From a checkpoint of a small transformer trained on Wikipedia: no biases in attention or MLP, normalized queries and keys.
Each number is 500 + 40 x the weight over its row's rms, rounded and kept within 0 to 999. Layers, rows and columns count from 0. Numbers have three digits each. The size before them is the row's rms in percent of the matrix's.

# k: layer 4 attention key, 384x256, rms 0.224, rows 283-307, columns 128-255
# q: layer 4 attention query, 384x256, rms 0.205, rows 284-307, columns 128-255
k283 075:562449481483507583525529581461455537406478454533484519510449511558500473503500507564401511499478530571514514455443410566513424499503546510502521431497493509487489455518535516533538484466486417485554515512437584481489523548503427514454432524418464474525485537560525524565477528478473513517468586479487508508500501447511499480433434498531480457555536575533547519484526429519450521497457
q284 105:572600528512506574570517539451457540485473523516452563461508462544498415548414555481489518486549551533530486514551481596475536477554436423457476527475523549496504501581447499457469397518488527464562525543478500483473504486509428486503504540500519503477538505502515513558492436458436469582494492535549462496578512555615472463518525495494513565448448532461480536455534494470434537503514
k284 078:540478493497485497472442482592510437404521480449457547435500512481506476477460454542537447510567466538515438380428524553499509519487434534502485486438529473539535482568542454419517454483455465536537506471537503551447460416550594498522461498450477527527578461515491485513429491514529527501525510514531426558490501531533445450496492536543566482546546482577425474525579445505587484414471
q285 097:446501535473492432510546471549448519464499462517586518516515474464518560533485477469516528490448473549478522469545518500499508482432518515538503462483507456500458541509539520494475442512501458542541532612543487474559448487453533504503463438498532522475523513479445505534542421470470439410615491493521580595525479627539487464531540567553462468520474530571452528548489576526498496499510
k285 084:490557589495453534417455534508445474384448458526520519444433466529440489498523509551486536445518448580475514509486560509521504473522479588455551505455448522519485452525453512496591473452502523478520467569514487475527496511515537562524525525433515556521520518479502557472455460541462475439523577542486588514464495527516437412524552469459492476489568473478421550437463476512449543496514
q286 091:420538476570562514532488484511574511513463549554544506527482517477521451549517572523492455459463491512513525476531516489516596479510483459507585546512420537523456554450543567467525491514525553596490502485458523526472594485487527562456479469551516456522489459405516486502514532499537521496463478433483511446490448522526448484506480495497528537489423555496552531467554544482504525428493
k286 086:419433523500476421514472509491493488451557480460509551534510456547436540446550523542505485488531535543503520475533505470487488472434523518520495466520487572498487527494573522499503533437537507502452414530467450526513449538481462477496431519480557513484459449519498504483502500540533587361551478471558553501473554478470479494518484517423492486486467487577571526556523500505442496453475
q287 106:475462476516543541484506534443497466476489539455514511564417570448516491497510412505492453510517426554539492494548420515507507562519531447516522512529490507505504490491549490463424559482533511567519476475460572511496522551533500488511503533492499450462538476521476484493478518580560471523450536506491448610550579570528477542457534521514514463559541420475628479454536520464525448579465
k287 079:481509524551541527502491389492485483601464451497509519552488483491466524477489442477482493431561491531485496453448521506448479511609487456469552463513486577566404500595439433509466506545533452492459515449485596501486528445508549482517544507609510494502493421554497472489491493510544460489471473471557462511496556486525490560463585446498445512526447469493458529492538508548544503502466
q288 088:471447517532553421492551458552529562486522487507514468464585457423487491522572547481458506502500458456448459471503571532532520506454458630524500478477557555470498464504500553531447541498519521515511525579513527538468485476542548413502508517539510611521473560493467528496525477476542469528441515482497425553516485487587531497446521432490557569503501498445520469529509476467489478552573
k288 066:481407524482507488503444580502500519521550472427441491519474474522533511559508528562571594458513438499571498465489535533499481603531484494490433486462482595501534490480513433493471559508459539484461492497469465515528520480587442491489536517483461514492489503489557502479492490538561443491500453491521495518501526519454505477440489495494477495463530464498523469559551545503565519494531
q289 087:512510419457426513447485493521521478529436517481514503485418457492560471485427489536529442472492491532474444548465480470455425443486441494516556549474491499536482492475561479437484449484429482450544497421440482532489520480540508480489474493569526496515451536524480440507489434548599581474468510499468495527512479490515497493531499433531476522488463549574442544433472452502506436467474
k289 070:471521500510513522464549498545446488445439425513527433444499492550486466504511521555556489548484454458409543577432490426481501526515541550437477488440527515486440490501456422489519468502487531459514535458517470466541491541599500516510564469512501468469470460528487532472489545503513469570507492481444470478485536536477515533449537515524502458437466444476506522468524529488457485487521
q290 081:554542458513493547513603507464528528517501522445506576521549536545463510482649510529542521469482453567460492549473459538534504477496466418470487422590536520475567512505477475455483453497450534549533470443473499441545545637521497520498443563427509442501484538507503521443490445513484462483505524518581504519447524536517484531542422502531461482542573474503450530446536542509459483497517
k290 068:492498530509434471496490530502502481517476490408580515483445527476554502527485469505479474531551507434514551490452485483548522456441512510554506512521505499531480505503516574529498448514513488471508431526518484460518498433527523513489396401514511544538483504437491398565449501480488487482443422540486502541486481402539442380531595574429451532547476515502492502500445479497524454513502
q291 083:515486466446471502456495478475487500519465557543506472460476542513509486527491506504530426545487466428532504509515464505417495465517482479533531449451542437510462505544454534484496474454427478478465570406485417504480506492534434448513514436488557469565496461503482479528493461479478471466492528525520514494502421514433571495458522519523428456447507499525484467442555549517534459515462
k291 063:477535405445539504514483432546432537517448467478433528495544533469440496472491471554529494492537543491425561503425465504467576494548480495465496555545516435569484505592500486505472521450487581554527543537513538558450496499435525517552559596497528480506514489499523560427523488597508510522523519486512469563438491505497512517507446501526469529506491488496525491443433483481495479547466
q292 086:514561577503486483489516468556506496549538511472498455553475500553455532452518482477513505473536479453508505442483485406548568510466528512505466521506502524517521493502475494547476560501514613542455551590540508443577526447486492505451521478490466514496471516451486553485527483414506521479524493528505429492544532526571528521506586458523471515498523506534548520490490438525461477468479
k292 066:505504467538416474522471527479455520511497524486573507430498505476545464535489580550541517450538496520532500547455504421563552452489476464550488475502424493483496525551493488494475549567524443537476537539480467491516435512453520476526535484499542477484542537494570504528553512532483502463503544524553551551510490501508389457544537545491512409498488447503491472458517512528512562492445
q293 096:440566566456552464441510525502483509484514526488513460488531506488493603558554418540490505450561549443512560479530468521557446545544526443463565535476559473533442563461489533550442512561518538540449488507515493475458516481504569419543491490475483525499521483464553565508503480488527451451482477505420482473488504520534523487521493467482525565534500435479628535563477442468523534481542
k293 078:452432545542484534525556454534510511575636479547539490465505494488465495522524443484523438562425444457525480502445470451454461503505490436539500387459505452496457504419452591517478455486471515490522546463435446460505521465482474487549545556538516542500531433465548487457475519553498491455516522479517423442493499501479518542515411524522539511423438454503461505499550472457481543514498
q294 091:518518523518505488551514505486510489588485530439500465513494465499502583567520478524449501436489515524543525463537497482547482484453512570483476467495539502484510502485501539582539503553542512527469455535502435462469497472533506539493503521458494543513472550474465546470534544475507544527491460517476345546445482474476500519488528543501496497588499509513525491523444511485497500526513
k294 074:531510506501523481501482500505548509490503464560503425544508486511521511499562540480495469485497452528601514564555511512468540477480521515539533516539465465455393459519543462508509532513480489465498454490548539530561489480461476553511424442453504573511508528528572503530444499486488577400515548471541444485495500427597428503427520495464453511498505517431521501448496467535522446524537
q295 094:508499543549515415510517520524515531470425498486473556511487472501446538494558457489493549484521496544485433572504501439528504433415552458522502485520482499529464523533474477482390515523473516519571479585533369430432460558505484436506515479457513423427509628513479469536544500523535521434490496451455464454519560463520436468498461493474501514532447456567542529504462453436604552569550
k295 075:493556487532465399493491479473515475540508565471489566544479505540483547541435524536539452503490478527549527455473478521458449514483536502494519533487525415527472441512512520456508506420541468471495560563494490507475585404499552520549458540514443587457565479489468439498520512448525453536489507528487521561615422505547529521479457496485508515531459543551533458508599485502514471558510
q296 088:474550381471454494459581494540506477528515526464532567486567501480505454465467493480520475504513479508473472534515511494396492493507487498503465431462468480489505452468588512433543515490434530468490524458484569497435556497527518523456524524568488551536524547546512455487468561491534506552465504563544472560477502462493469499458553545457383512501467511487492454499507471486417478504550
k296 078:534491479448497538479497543493517529552504442446523517501510528498518489487512473477566507552520483536408534502427485439474551551482502462503536541504520504522501502424502559556476455507529509498420493507504415489497507453547550546478437424557518554433491558404464404538526479517532456483440531519542491472445481486578441497406445500445547454573597539513531444500543541487514468495592
q297 094:573571501545522543507525475527523518513438534499528499517541526451532564522540494470511538436482504544534468559545471424588514484497495442505519530468515454504445537416472533545453523508473427552517492486558449519456476538515508458494527481491492442523478461497543519510459463554592490471522353435538463447493482492469478403464417510485562481493472503514569518532562454516503572532484
k297 076:533483462437570446417525491502545461526497500523543443491499498494451524464492531423520467517435499457525390499474418486543569507501532468409549524435526503520473516468498501487507562467512520550498459609497559567524522513505459525489461405528540535522477499509569409516479525485487503441534441465515524480456526489607426472490493471524469513467475511488454524471553506554451520446511
q298 097:411480509445538482516491428530541454537520460563502473512460488477496407539449536442508477470507553510478526427517484517448507531550526517513517445523537562504456450527537493553538509516514535539458483491488554471449517506604497507472477523508489575503493535518461487573444514439408535511510561475508330585446521524524505466559507485512511556475484542430477566486487565475481496484529
k298 074:512541484474541494495545512376521479490567526524450477469472476507453567446523467494457514547462511489511536566460578524463532433560587515520488508443512512501472468500494486520535523503496538502513494477474538551527493503509510493577542469481457462503485554470454470511466484501557494542592487538506593471516513587464514452471483539537491470494532471505435445487537548538424487456545
q299 092:496497503531518478446530446475438397458540444499515513528452516544471478499528456486454511481474497456470505527424532495504526465491529561510547513520456518508483510450465480474477406481446447537526483496558445527505549526505472579542524449491436481473528445408489500422493508469580434474486503479544517462467480539511419371511507472503518600434464520494505520544428518457503523581502
k299 077:482453524501498470541600522460476440565476507511498588508463475434523499493488561511450547498534605471518464461521508513560509470528580486492421595521462498456498474578554519562552504531473545507467464490610541513572465504493436532439463457518500457482462475500492457496500518508538527568578461475501535527560498520480529545537564489489414517535463534517423478564419510574537524450514
q300 083:526533517506519501521550571610501490528531531463513516509476468537488565542488487444417471475513441480503548568516489538538524480522540428485526496468540514497510437419545546594480468508535446509472504439464515535540486494445499467461550478481493541512547518502492581535529451580552462492514438477497452465498521530526530536492541507519524524454525490552489478464522498493505513496512
k300 076:489490501534507499481532418518507498498463421542431490552458529446476427497477475499489416488463504516509532550546469466488564462556543534541504417451525493499472503556535489501518460553512515465467515474453586535468500472458452487506492434538465436503525565574481467504514537592536482515572602460549432527518577554530556525516530516528488485439444485501498529542481491477392507452416
q301 103:532511496565596508496514524536497413554469479517507467532447480530509531469610546481502533490489528513486445523480530467550499463513523407505531503578475516458499537525466483555521590484484404578499530485499519541483561471497500482539454468455542490571471533558521476481478541536604483545583448456521526503512605505538475500480449467543480455539466461511527482576448456489503574555486
k301 081:499517546544503588534558522547490471487498450547522505498515526521507499459595565529447515544523539509475414497482523471507475466541556426461494535601500544449484538488539413484549469556438461483477525485460486499570534483546467587448545503535482472571493506450473502539537496481486460544477454475497468492537453533520473496539539562491461514491519473524497487515408498454542541506506
q302 103:578483448521555548514557509559506579501470543440533487473558577504552488461461468446495531486500421520510542396494495514519523456456398531497570461503461485459557541512446509548488537497520460518480542564405562496498496513522529467432515487493484426454477573503439563515455499484475519523541526470461583529495533454427466505532488531440492496457547476533479461431470513463479497492453
k302 078:493437436463523493575495483507472495575472572457553516556531437522513528459418476569531414517465431461491457503508461496507553560485509484438520518441517559493511551482535510486486482442551499512576463521516527515511515485508479500493545521545482549486497495521527497589591491462464552492487525471528526459461531454527501463516456499437500490516511473547486474439483496644455492502502
q303 103:452461401552550534484476430585494511459506516549547476539514565526514438530471493527515555508447468512525471504512507534415466549525544475466531501512446484453554497590520472455490389509458501501567474460464554506443466515498498531527443474454509553487600531461529466484460507494445545495493507522486449496525528469464467416514545518463519506560442530510477516472481451553567415550526
k303 077:518469496528523493482420498442510477501476447506444471532453550553555472460464563533497437483458501571467452493492484436507481491388468555541483449554469507529495494413495536525470425458497544454461475481485429509461518529488481536491503443574465467529560435523485470461417542564432470472489448538582504479445514443532537393504425568522486474573459487530570465474489504515510550536458
q304 097:534475467504494554515490541481527492502403544468459594512440529464456493478482452455440508452571479484594499493511484519433554506554441539468478530505549443477497533529436446463496523487516521499504429533469453438490549512471559493504430486507544586442516456567551532533446531492506520471507470466485502477529510538494453458473502525472517475572515489478540518401472485545604475510409
k304 082:489525526484479411512526457497559504500431498441437515617470531493532529522515579397521472508443547538478511523497499472494549466556494480485467485469428539581521574482460399488488410422549489504506513554493555476523495526446516566528490483529474543508458457513494536567429534543566490487502529579500501557502516522547491582558480491539489480509397522528479559448507499536577539549474
q305 106:519453479485494467499601424503500450450494488463506511504530480505497440513538532449461461543465422457436561562555469531437451538504472537540469455515470510504463515522507534492499548532456608508484506486473543546573560469544590540482479411503487439500558511499501576505497488437555467497510495480476517571425499523512510481540529456499475482464456518492512490602466454508458565470514
k305 079:451542510514491489506516467468601482469517546488500504469491463521497447476440531503563546538480504466469440524535482514496475509481487568522485468478491484448462488507537527528488565558528555486475580445530451595508512478502512484413480546469474533532514496519565526541472510481509471375553594491539520490408540500517474538478530439511521492476495469496535485428582476546508507490539
q306 098:521531476484540476534504538498443504494459535507486444531537500537520575505472474465491520513486425519427515492503456499517482505460444394484473531572537496450502581446516465451550480521475412483556553481478500463532492508515484488485514457577492519483486394476518493586550544485487512475431492539492497519560395527490534516419469487533456422527511477528506489488481489479458516505483
k306 079:515528509491510394520467513516487516583470456492553574499449480479496500557480442474462470514555473508488490486552503427491487515499544466485437511515444500557504455445511423450517465467447508462541426507483483477469457516494439475479476499554480547478543445520538557480492513532482503527453483449583474508468459492554448540438519510481574513478494481528488525509547444461591488498617
q307 102:520407509547525573458473405498551559521500467404535577494441499563496474478509497436482536499529467536432534544480540508538521479458462421537421482481486526503545555596449544521496490539546475444524547525509466485468459540528508471491510550501561476500474643483486587492464534520470473531496450477457548527447531452489495484429469451495496540497589546522515587489497523481494491467427
k307 084:533520532514481519476546529484493509485517489452482474527491487525410507501560562556451520545443622450519544526516496457486445554477466495425480426477480543530535512521510479465520534493476537535545495496541484481533495511502540486466549402520499489449390495444488559531542510481521520527516484459515489508423473518449489448409566474470476493458481640453542570445490483537543485548476